Weights of a small transformer language model.
Size: 8 layers, width 192, 3 heads of 64 (1 for keys and values), MLP 512 SwiGLU, vocabulary 4959, 5.17M parameters.
Architecture: RMSNorm before each block, no biases in attention or MLP, normalized queries and keys.
Training: a variant of SOAP for these matrices, 208M tokens, 3177 steps.
Each number is 500 + 25 x the weight over its row's rms, rounded and kept within 0 to 999. Layers, rows and columns count from 0. Numbers have three digits each. The size before them is the row's rms in percent of the matrix's.

# o: layer 3 attention output (transposed), 192x192, rms 0.158, rows 50-63,114-127,177-191, columns 0-63
# v: layer 3 attention value, 64x192, rms 0.142, rows 50-63, columns 0-63
# gate: layer 3 MLP gate, 512x192, rms 0.156, rows 0-11, columns 0-63
# up: layer 3 MLP up, 512x192, rms 0.15, rows 0-11, columns 0-63
# down: layer 3 MLP down (transposed), 512x192, rms 0.137, rows 0-11, columns 0-63
o177 097:520498529478498546486495506461497488541511450501476480513492478487537473484501527487470511501492462527485485492474482478518514510497474506472501530498473475506545538525503507514552505508517539
v50 099:513515474519483519487458484507492500510513526495496454527530445485529462465516512493487548515480529499514478468466486490520500503546477535469486475515490522541523519462489484488468462537497487
o50 118:481559500510496500439498503518498543478542489563473504472495485489502486490475490486510473479515525492555519487536548470508484489508466483544496526504536483457485528506501487507497502476482522
o114 091:490499491448495477523468503495492489536469470476492496515508513487515512507493498518502519524518520502543484521512466507489483500499519516497443516519466513464475457506524512520514439486494469
o178 099:509503501499543504529516512528520473486497524498536521527495498572496507507497517517555488484458488499426453503470494519508536496502478473490525472494495530528510491526480513515534543495480523
v51 105:526487470479502518504519484520504531466476574480528479508504488406514519479500464537511486493492483470484509523521493495486510492461480514533435498486482519509538485491487537497511510478503499
o51 108:531542501526476502478507484514505504531485546513488504486507497482486496531477488494433512525500484527536480475511459497505485536532482508493549509489505525507496509511533518457463461512480509
o115 098:541499501465509510509485462481477463496477468436425497518518528477542486456479498501528501494484521521494512490480520482505518501474497519497505508517475472515481551508503479540527532481498492
o179 115:460489517508509508514527541530516509504518473536513507481506489512484494505496514512538454472521524447505519521478528497518489447509490487486507534499497465442490464465494496499529474507484509
v52 099:476544449502476548526519517516469482494543547525516505488463506505485518467501473520509491530532539500481535514507538494476499522520477512487519490475465584469493507498500521477516564522498515
o52 110:463498546483519497476498503456498500480545498465522500455528477499479461533514478496556561454509524493512534466484505495514513484491490480507533517460492430504510509479522444517524464506562495
o116 092:534527476508494492501544503506538517498471509500510487484485503462526484441502527501476506467512483502532512531493504525495490512504474475483470482537526502539480498473525499501503495486450507
o180 096:484488542517514467547538506524475491523469487467484512501510523523527530514566466469467468524488453503504484470532511492541490516494497506516499472526508478484490523517446516509508488479496524
v53 101:424533468497508499487520509454509519475526524510495505468491470494513472536515482492482494499519531473534527497552479485499497471495418500490492554487502514535501499497475470508486499517474523
o53 111:493453533473486507496497531473530553486540479520456480513479537509506513482480467460508500531534517507455533498467511484462498508542557499499526478506503518449501488497474501453511507509472497
o117 081:499494500506498506518549481486500514490499486519483504500492410462507526523535510511490493455461473516497529491468490508540476513460481472520517486478528510524503486498525478517519483488477461
o181 096:537494538506514471511492507502492431518468518491479493535522520495521517503481499527493524485489501499517484500472482455511531537494527515471526466501470478461492503495520515515481475489507520
v54 100:456527516457526554520477508491495505476503477532462504559508493503522478522512501485478496511439472477505477534483459455499552452491497510524532494502482479472490518514563530541481468449489531
o54 112:538507500495515483519447477564512500509511540517504477503502504485485485484449537489488529493499514520494498562540511523492508503514547512521553544523499524519460485501544494472529548519535481
o118 084:513543501527448513500528507471488457530479513550501530535517469529507498450462477532484516504536507522479500471523528491508488527482484530559471482463478507525481512521509514512501506490503546
o182 106:482516487499526457473538487499528533513509473487499501477501511500498551493555492462473509494497541496515502502509492478485495542501487454447509481509515525480546558506465477487496492561503500
v55 102:488510505501453518535500484559460468519525507513483508450466460499500512526506515485495515451484533493468519479487447527465536505445517518505498474512503480488465494538520528527489458537474481
o55 114:463499496501540456500536458511526490511528501502484473505510482530531556484496475484492492526519525504514483484523487506508509481457507496551548493499494494470494488524532478485589546463490492
o119 075:480455525504519546464469500499514551496503483463485558553492476456473469510479481526542496523477480522474490538504516492508447492489494497480516490488530517534533493483484495507473494511500479
o183 097:530549501514486502474475458541526517478509522509530514500534510487519447492495501541456484517519489462520497503512502514489491461554460502454441552508485470511524490497507510474476511504547522
v56 102:517477460440491450526563498472481513506476505533510465529483482460483483497472523494510505483483495484483499452504510498483500504559524489495499503534507491471536468482537520500487515505466553
o56 100:494506480469480508531510557500479485522520489487443551473512503500516473494471444472519523509519523520486485536496515474498499533539505517546511512498446446481516467519478516495503472509473478
o120 097:505490492518538514516531465459499534472543493472484517494484531540455558535475525501504491496453503478544507511484443504491484481497486471486475511493512509525502495498519508453454533507452493
o184 107:512544511506477531461417502517522526503473511510531515499485497493535526490533495508470500489545527490482511504488523502504507481467484519508497483483505539555493510493481457503523498506536490
v57 094:466463548466505506514473479510476523462482500537490501488531468454514514481484539469433504501483508567494503507493451496476514518501480527521481482507491509494513443480507501482495480585500550
o57 112:527502469494526462456499495480512468464492503492476477461505488465498537512500463472502507464504515500517424512498488488475492501519500584442498522536507475544475530429534474536507512500490498
o121 085:520500529493536543516500531516524516501482505496545501530503525530489485518517503492501479551495520506474507487494519524504516494469468483498455471490459489505512542555506513500523519515457552
o185 104:473507505506474497494507487531496492558533501502496504499526499505510530463533509521501520499517483439491548520547514503511464498487490461506527483502529492479474505531448502512493523456526450
v58 104:460528521501533500505521461518480493482500514483513497499491517474501485484510498508485514515506491506504488464466491481523474520534466498530513524490500479520478483540510487472512538451506510
o58 112:524461455509487480466521560466528528488536495525420472489515542493493516473486538452513499476546532503499505484486515540517484496511473533468528474498505498515486510512491493459466549467509475
o122 086:499524520526496506502501492535481532497515480448519489484475476476478473483508498516478530514482535524496460517493492487451477492490497498521500511480523531449467480461464511467498486520468472
o186 096:535523501496511493504487460512450492530454486497541532498498486508491495504488468520465513527513464481514512509510532494517548533464500489493466492534497495513540491494500459532488490488490508
v59 107:507488492504484489532503515539481537484499470520513524478519512534501502540500485471465519530481536542509530464476497500507524525519504482498456537457474522521440468529504505536482555508506510
o59 106:481484492483449502468548473485524546542483499483469494499503544462486486497488483475516478525531525505501425495510507458538462502518503514495527500497502475511481507504474467521479471471541495
o123 095:456522505524534473507484504480527445503485504516501523516465482535515521493510507525439489466488474477517521490492467506487447486512506476536413493493507485517491487439514450506515464508491489
o187 095:496503466478502534524497488543497458501523472473515490506444492515507482506501521513500522536505482460528482532515495523479518488482499542469513549542534491469545498453518554493492512538472479
v60 110:503472464471504509460460524472480451496520487491517491506490489491520547429519492507501472505528499545538450512465518487485506464541509520477525502493550503514524507541478505533498524449522441
o60 111:462518509514461476508550483481492501493525494490535470491469520518471499508572511496516508493516532469496468522549502499493522496510514511529533468509522513463491508503476478471547507500494496
o124 080:515499489508561526500430503495452531510470492484454575486509528504479568534466516522541475472445500482531525490435494487503494509507504464464473512525497494521517457499469524491499489504544514
o188 092:488490527499467511536525490479481497502459546514524489549536506509482451484502490482487525512513503489539534474528494474525538509503519449504480534510494468500475496478547483510503467505468542
v61 097:486484482500482504496561516493513475538521438473501484499527503472459511505530442454508496514540468512505486518478496539517479480533452526521522530466482501533499510463448522549493515515485501
o61 106:482499493541478468475556505488501491513507520512467502502495507508469509537524462510527500497511529519515501467531489538440492480469481469477519473441467538470473497526469507495494503510520478
o125 094:502471487511490517508463504489533494530472520483529518549505475458550489460454514487504486502501498487487533546485545520527482504509524490507531543507517476498502515492544502513476460483532517
o189 108:517487529487521534502446496549444500504500511516495509503462502548528519497547523512495497474456467485487463471525477418497519517487511521500493507527489520490507470478527463467544535505448515
v62 101:550570492458504491503472480499516499501538522498501513449511513478490507512540473485551546483456484508472481544446498506510492485520487501527478513514497522546514487484501485485515497515434517
o62 109:458449501501508484494519501472516537534449495508490505469509488480518480529514479464523504528475499511530491493475526480513513509513509503475516518465532520463530488474468509501476458484457565
o126 104:505483493508513546532507501488520497510461478528494529533509535525517495495534503538456507493537540483506495477544505510471496488476479561497451487506498521538489501491537478510538499526527519
o190 093:500518513509501505489469504536496486497509492491530481526461516523485508468502529503492490508465496482503484474517503503444516545495474498493480487512488480495500486539486503530459532516543487
v63 097:550467535468482523491506531528509530494473516517469498508523516501511530501492502511528528501524456494471493490549523467539508468478495440469527491487475489530532552429448487476507487487455454
o63 110:487496532487465521509497516468480448465515463497446483545501472529476478487457506470541511483530467504485499534465518518464481498515501523528444524470502558518471465521477498487515503490498483
o127 088:464515500535517515467464540493499497524485523526518469507516507478532510496548498491499463486429531511500433484538528539490533482517483508466520509547483466477527469542518540479506503497472557
o191 094:512509516497520468517537501528545493527506506495494562496476481492483450497542482494466470526485475544510489492500487510499504485484515495490567540504522498461508499496518507518504484533543517
gate0 107:533521513516481514525478491493468495469518494543513478505536474514485537489454508528509492520518532492508515516478488509555532519481483477473464514551489497494526485516505505528511561474500505
up0 107:466508521523507517520492481490522473449454532532480558491502466491488508530510502518506569493489505481495475502496491537539486463523504502470494498493474513572487516509529527478480513531499480
down0 099:500457495491499514475497530476532526543512545504505489498522495500496501512508494534469486511492472507484464459493507488536471489519501516500558475511515485527488562521517476506493447516484463
gate1 098:504502525544542529462531503542501492486505499522495498522531476509477488524511489494512477504522517521519514500509520451470473492490509541502512514471506521529465493515521528520561504469496498
up1 094:535503518454497483552509517480493513496440495472470493497469493481542530504495485462473491496491527490481552514503537538500530524515537487523463503490537478516500495508474477461524492469499472
down1 097:500491472518447520515467495540501491495521508489513512540508504479484520487472502484463503513498544501507468523477494484544467483519481507525474494491473481534525530497476492497497494503475489
gate2 106:522520504514527483522507519515492531499491502475527514481526475569480465469488485472488477513526535484495536527528544478466473507541520504524502471536500499452469541484552494473478515527489509
up2 100:484491494540480505501486496529500499451470519488474484509528535498475486499499561501495509465488506425495482450545487467531491498500479474496504488471544505511506511499472481525506540551515485
down2 097:510490476507480490477483490574517517476456478482485507505501522499530488486505505473521523444481464499511528543548476468509495495497438486493516515452500481498486465495500500545508517508489512
gate3 086:516538497503507533499551532468502504499525504479513501500529460449534482471500489532503526518567491498488496527533503532499498502511470506542498529539517509524529461481519553543549468482505480
up3 093:497442493484477481476491513504490546496472503492454515518504520513500508529508490465520493547488489505509464527494528484466490562484507498479469511491541525546528536472475450496471493497471494
down3 089:486532494534499521488476479518495474500495520527473460499553538527502485524510525497490489490500488542474436472533534489469481529519511501482480438528463517532470523490510548492450467496512482
gate4 108:489498500519510506528553481494509540499522500523482466469453540475475504516513501536534502508471492500518524509485482516519542470529507491493506503522469446487526447468503481498518497470522524
up4 102:514465503497478523562488505508480474494497477482522548472521464544529453519499495483542503539504453473500502504487483475546452489552543477542508474506481453496525513468522492481457487506512503
down4 109:509484476474459510479520495521535507516491539494484496494460480489518492482534485517503457456536477488521535532446469553495514486498474499537505495502513486478505483477538482531504506475482498
gate5 109:506484483451562523508482538455503508498477491488511491469505440518518522501532514511497482516525488503509516500545545462494503514471500496495486528512518486537528534505495530482480509531551489
up5 110:511529501520544532458497490453479484493439505496494480517469477488510520440531499502476519499453470506487540484534503417458493471491488499502478494515501458517510473544520522493483508539566508
down5 106:518507493507544555475460539491541490507477458452525535499470485509509507509452495483492459494494439506530481534511529501535503451485508530498523495510488509494525522500480551475461534500551468
gate6 097:493491470451489527526507527516505519537537513520484461497472467550501540484515520508514487487474521508523478506554492494492529497505496519549469504559532483481492501553539478513480522526536526
up6 098:458486524527494504462481515498490523491504532494540483514458464466482478483536469456512522557487506498496498485540567484478514534508482504479548475448502483527498519485489488489494517511499524
down6 100:491536488511506500511458475493552481470512505527478485499488479468515526493483511494525518522517495481506547480477506471532492493546469491547479510453500471456531524546536549497523496498484488
gate7 097:476520520495533497454453470500570540495466493498495508497460445481536496503543521496493496541496499537499543513466522501463490522471458524497534504495523497519506489504504463508515503532495527
up7 095:540542483492500493497506496488513501556485491508523535505492479548523517495480543489514522515492524504523485471548480489484509511517500480497497474490468514499499500495531515507467534501504454
down7 096:493509469502487523517526493570540506474526504474502506502441475460535511538517484481521481544519448459453516504494560504479528466466446517477512510476484513496486524471511486507510526509500527
gate8 092:483496529477518505491468535459491489485502509493504511470515534477485482520479532503489535555505477471463509497515486488494503494505508536505482504471501486551510478506509533491476536509529499
up8 093:517527481454469483513509452492493494465495518521527525462484529455557473483496492547533495462501503503499493500502491490479537511522530486517451479462461519501509515518469480495489491496481493
down8 095:535499498536534535505496460522511500450506507513466478537470477550481514489530490534482481478474488505497519488504516497496518497514481500470492488525544505495492553465498474481489462467545507
gate9 091:476505498485526496434494482497523508508528524511477489492489523476491495490519445480483506523546490544468537514493491474566473493523533489492507469500505529478455502468508499458462510459527514
up9 092:508524491474509458494466485514445474495471531545483522492532495468513477508499499504530506504483465484518514504452515510501496472503501473490458509484457541496529479518517509523537499518486529
down9 101:544510542456512475514497491467528511460504484510495508516498503469529472523539485495499543516500517481525503535515561469530502513477439501494492468507499504515519519490493479476470482499471475
gate10 101:475524501463486507493471488465544509458499512524530489489528489457520503534531513449523492527506523502446532510490504524504480482494508515479469516545472493497491505525525514469504488531498513
up10 100:493489467491464495532515483493436492493534473516494518500522493536464465497522487483487495435499481501518501553510473489502523520486473492480499485499474529534470541454542521469535483496491502
down10 104:510447481525501504502509505509476489497518484515494502482511504473492504477489464538494528507488561475546469531449517498499554479489505514562496471466547494498499454529529492514508513513493436
gate11 095:484489531533550497476521492492486483464496499500509467502569495552471518490471485460483516518549493495478496495537509467528509514502490493531498506524479491505523468476512496504520500488496493
up11 097:513485509488458485511500479483482516497496493509562484432466477535496479490502430514515518459499501505512494489525512538512477493482468470519538528511525473480509523525507455555471498471499517
down11 093:489456512534480537469528520476516466468525503527536498478456495499482513470499504493497480517484490449509455520491481542518515493532483476505515514478557517552487531481492464523482495496522505